python train.py --activation="squared_relu" --parallel_block=false --init_std_qkv=0.0646 --lr=0.000788 --lr_head=0.0086 --final_lr_fraction=0.1 --doc_mask=true --dataset="wikipedia_en"
Each number is 500 + 25 x the weight over its row's rms, rounded and kept within 0 to 999. Layers, rows and columns count from 0. Numbers have three digits each. The size before them is the row's rms in percent of the matrix's.

# up: layer 4 MLP up, 1536x384, rms 0.0658, rows 304-329, columns 144-191
# down: layer 4 MLP down (transposed), 1536x384, rms 0.0465, rows 304-329, columns 144-191
up304 110:516501483514513495461522434500531514513513476443507521475546490464500500510531553480526425477482509465489519506485480518508525481517511459491492
down304 109:527522489474497477463457477480508500488486495489498468496502462498482533456494522510509519499595505493536513503506508484542495522470504520479508
up305 096:446570514498471517536469492504461489500471542534488520505504502472512488423527497489503478508521487471487500498522527498520492491506499510489516
down305 095:517493518428493486520516483466520492511544463476547492522520457510527506452505498539527517530527524528513482486528469488483477481474504505486514
up306 106:489493467504469541507532509491499515501504482479509514480465528504504524484520507506535501469503529498502492495509534489476499501477498506495512
down306 108:520487482496534512537578526502521501428496480519473478500455476524510512513540503512486486487450481510543496523507472518480490515527474482463516
up307 106:498504498510512498455509489505523538540515537496487569471454528489486482517480546542482537464510546500517510464492497527483484495487465486484469
down307 104:485544514479516493470496510532457464514525542513583473524471516513508509523491447511511476493549481514511491513483491482498482512522518457485473
up308 097:519500539489499521505516508483479483455530460511527474514511521485477475488487515479505509519479518463489484471501506478522500476492509527516493
down308 099:451502493563510465516498512522496481490493475513442511493504484518524490485508525508535474521500495467515475513463542528521523495535528494529495
up309 095:467513496517545534521493536501469516510474540505475496501526503543552508511538466503498449497484480472499519489520510521468480517506497523482487
down309 098:519488503495506506494517519514518562513495495474516489529444521466449571519478509518500499483529522478455502528518520514514490491527441521456514
up310 102:524517531480475491486506538497439456492457529487494520500446492541500510514544467470496471497525540518526441476516506536510488487471510449522483
down310 102:495507418528517498476483513462478566512489486509495507509477464478465538485473546490505488484542477481490468479489470509486499460516472530496483
up311 108:514501506479470505496499460538507534505470514457488503522491520519514496508519498511496510473470516435534514503487480526499507486515502505477498
down311 106:544506500473518467475510504523490540490494478473494498496489481478468495524524533525452488445508490510511522492501503503494577504503505467513504
up312 100:498529547509497504498501502464479484461476494499535496479486496515520479505524500495494524534481518508501524546479494523467491505479494519453501
down312 103:521521461518469523503509474515495477483529482501503528485491496489504481491471509478479524476527492484488536537525500436526490470499495528497496
up313 092:471563475496492517482493479490480518444498512509481556537507465468461515488525538503511508488493497513480501484508454481494499481545489493484498
down313 092:478543529505513514502496475539482518512493459471538473503509495468537517537497451484495497539561519512493511504490514548561454492445514527488468
up314 099:453528539475530514460499537485462479495524484499493499525462560511521544492552492499504479497505540483500456498525469447487518519435488491514489
down314 101:508485514526491503502546474473482491503481551510521469550522529510494496454495484496540490513498490499491486527489462501536513476516457484501468
up315 107:492534515464480537506474511560478495519484471535510489543473474500480452502488487512486505489485489475494475473506485488525497514504514510479496
down315 105:449515528524507511534510516520424462489517503545477489522525468493526564478514500495479488510517521467465499532498480567525507508470498541492509
up316 092:526507500458481478429485488526485519531524508456488484531512503519500499536506518454495499539513520428508471540520525472481478515482508518455482
down316 092:488498471524480524512463521517519515514550536488552539492467502478475475505521495536485515519534532468504523508439527516494536555483494467498487
up317 096:530518501472488512532495523508448508543485490489514466516485521521524536497503548483492469482500491474494487489512510515508495493468483453502486
down317 096:534477551484504487478473506469544509475504479493510475530504491523503508549575500481530486510528496547528500491515488539511484515513466464502492
up318 103:513480519481539471519497471465502549529467486486533538469503458462472508509474467477520495531497503493487534487499484461500564483411541470446508
down318 103:503523524463506508464514493528560514509472514524477463501492543501488509508499503462543516492529478501456484515505461528473488500491492451517466
up319 098:497486497468475512449487477532481487490515466497532498482511498505557532489540523470525483487486542518503517517505544483493573529526533487512485
down319 094:510472483455519521504505460503474470465491505515523505523444500560506522546469521441490518511483505471513527493503516528547485529528556509515494
up320 104:475517481537549525471531502517474499453487526429494497502520498477437469543512530494491446489479523492517496520526507504487509521523482519475465
down320 105:501498507503470504502503528537504527489491534489519539501503547504506463529501510519514502559517540456475529513485520504551485537484500460508503
up321 101:528532485499491516464512515501490516542488461493479480522460484460515494446478535477506514542527501492527476493514477481516544501511517512510457
down321 099:528470473492496517463506517528513526538533562494518475478503499514479498517495415549491495494485457489532479506492519497493515552525501528479521
up322 109:470504515491472473480508456508497484483518491458556458454496528532518539533541492488477479495518499466484504500500518508498472498526495425488521
down322 108:453488509485521512445513494497474545517504508530485557515500506542495479479479528493470516491449483529537504518521504452540534533500521511507483
up323 103:523546528523485494520499499473490478492464493494503543516480450530470547513509526486491501470521509517505513489498513507482553535461507489499504
down323 101:534520466529485520542490493494501474513496514441480500487521488505517456517494488496542478501455496475441467521533508516522506487543517536489520
up324 106:504515560478542538498484501545519479523494507499487487490536522475541495478500494510476457463490538507484506517504442481496519499543512483536473
down324 103:495485519489500505522481510534489428515482512519507486507501484485472496514494516499505529463469511535513417547479498473472496518526556538481521
up325 096:484491494482478467501503503489474518508474505524474431523519474484510499507492522513500528514497506496527502544525523469497562512483476454517494
down325 096:509438468531508568538533530509517469516484470481526488520543508453496469518493456540481495543517547523453490561478541540531476487470491517482515
up326 105:516472490476512468486499501483495497500543478537505485482530464497504531464506508537459466494501490519484471517528502474511515498498495493441479
down326 105:562452470516457525527490508495523491486469489511476500500480508459481507462469447531465452509488488524505507487490442495486528512526505511556545
up327 099:492528503485476490480503466523486507457506463486474488496480471501452525470476474513492473532490451506499490475532477492476486539529472463522500
down327 102:455536510485446479516440482517527486495473480525506499459487498476509493497482500474476511511499520523474547468461491511479488555473501512542485
up328 105:476522512476516502474506490498457508467480484504500474549495514534525533518506499509502485516501489487497503516482448498522506503508521501468491
down328 102:482482497498532501509540462511468493488530484491540509462500517508509541526467486457479532508488444441479515505479508515474493496474551507483470
up329 089:463487488481513488503484474466466496530537522459512506545524496491530505514509463500486502491479518521487509526510484506536532486540425464508484
down329 093:506450483457478520496489496520495511478472533542483520487512483482467497504502538457476489539503547505479525499481484502520433503466551502531452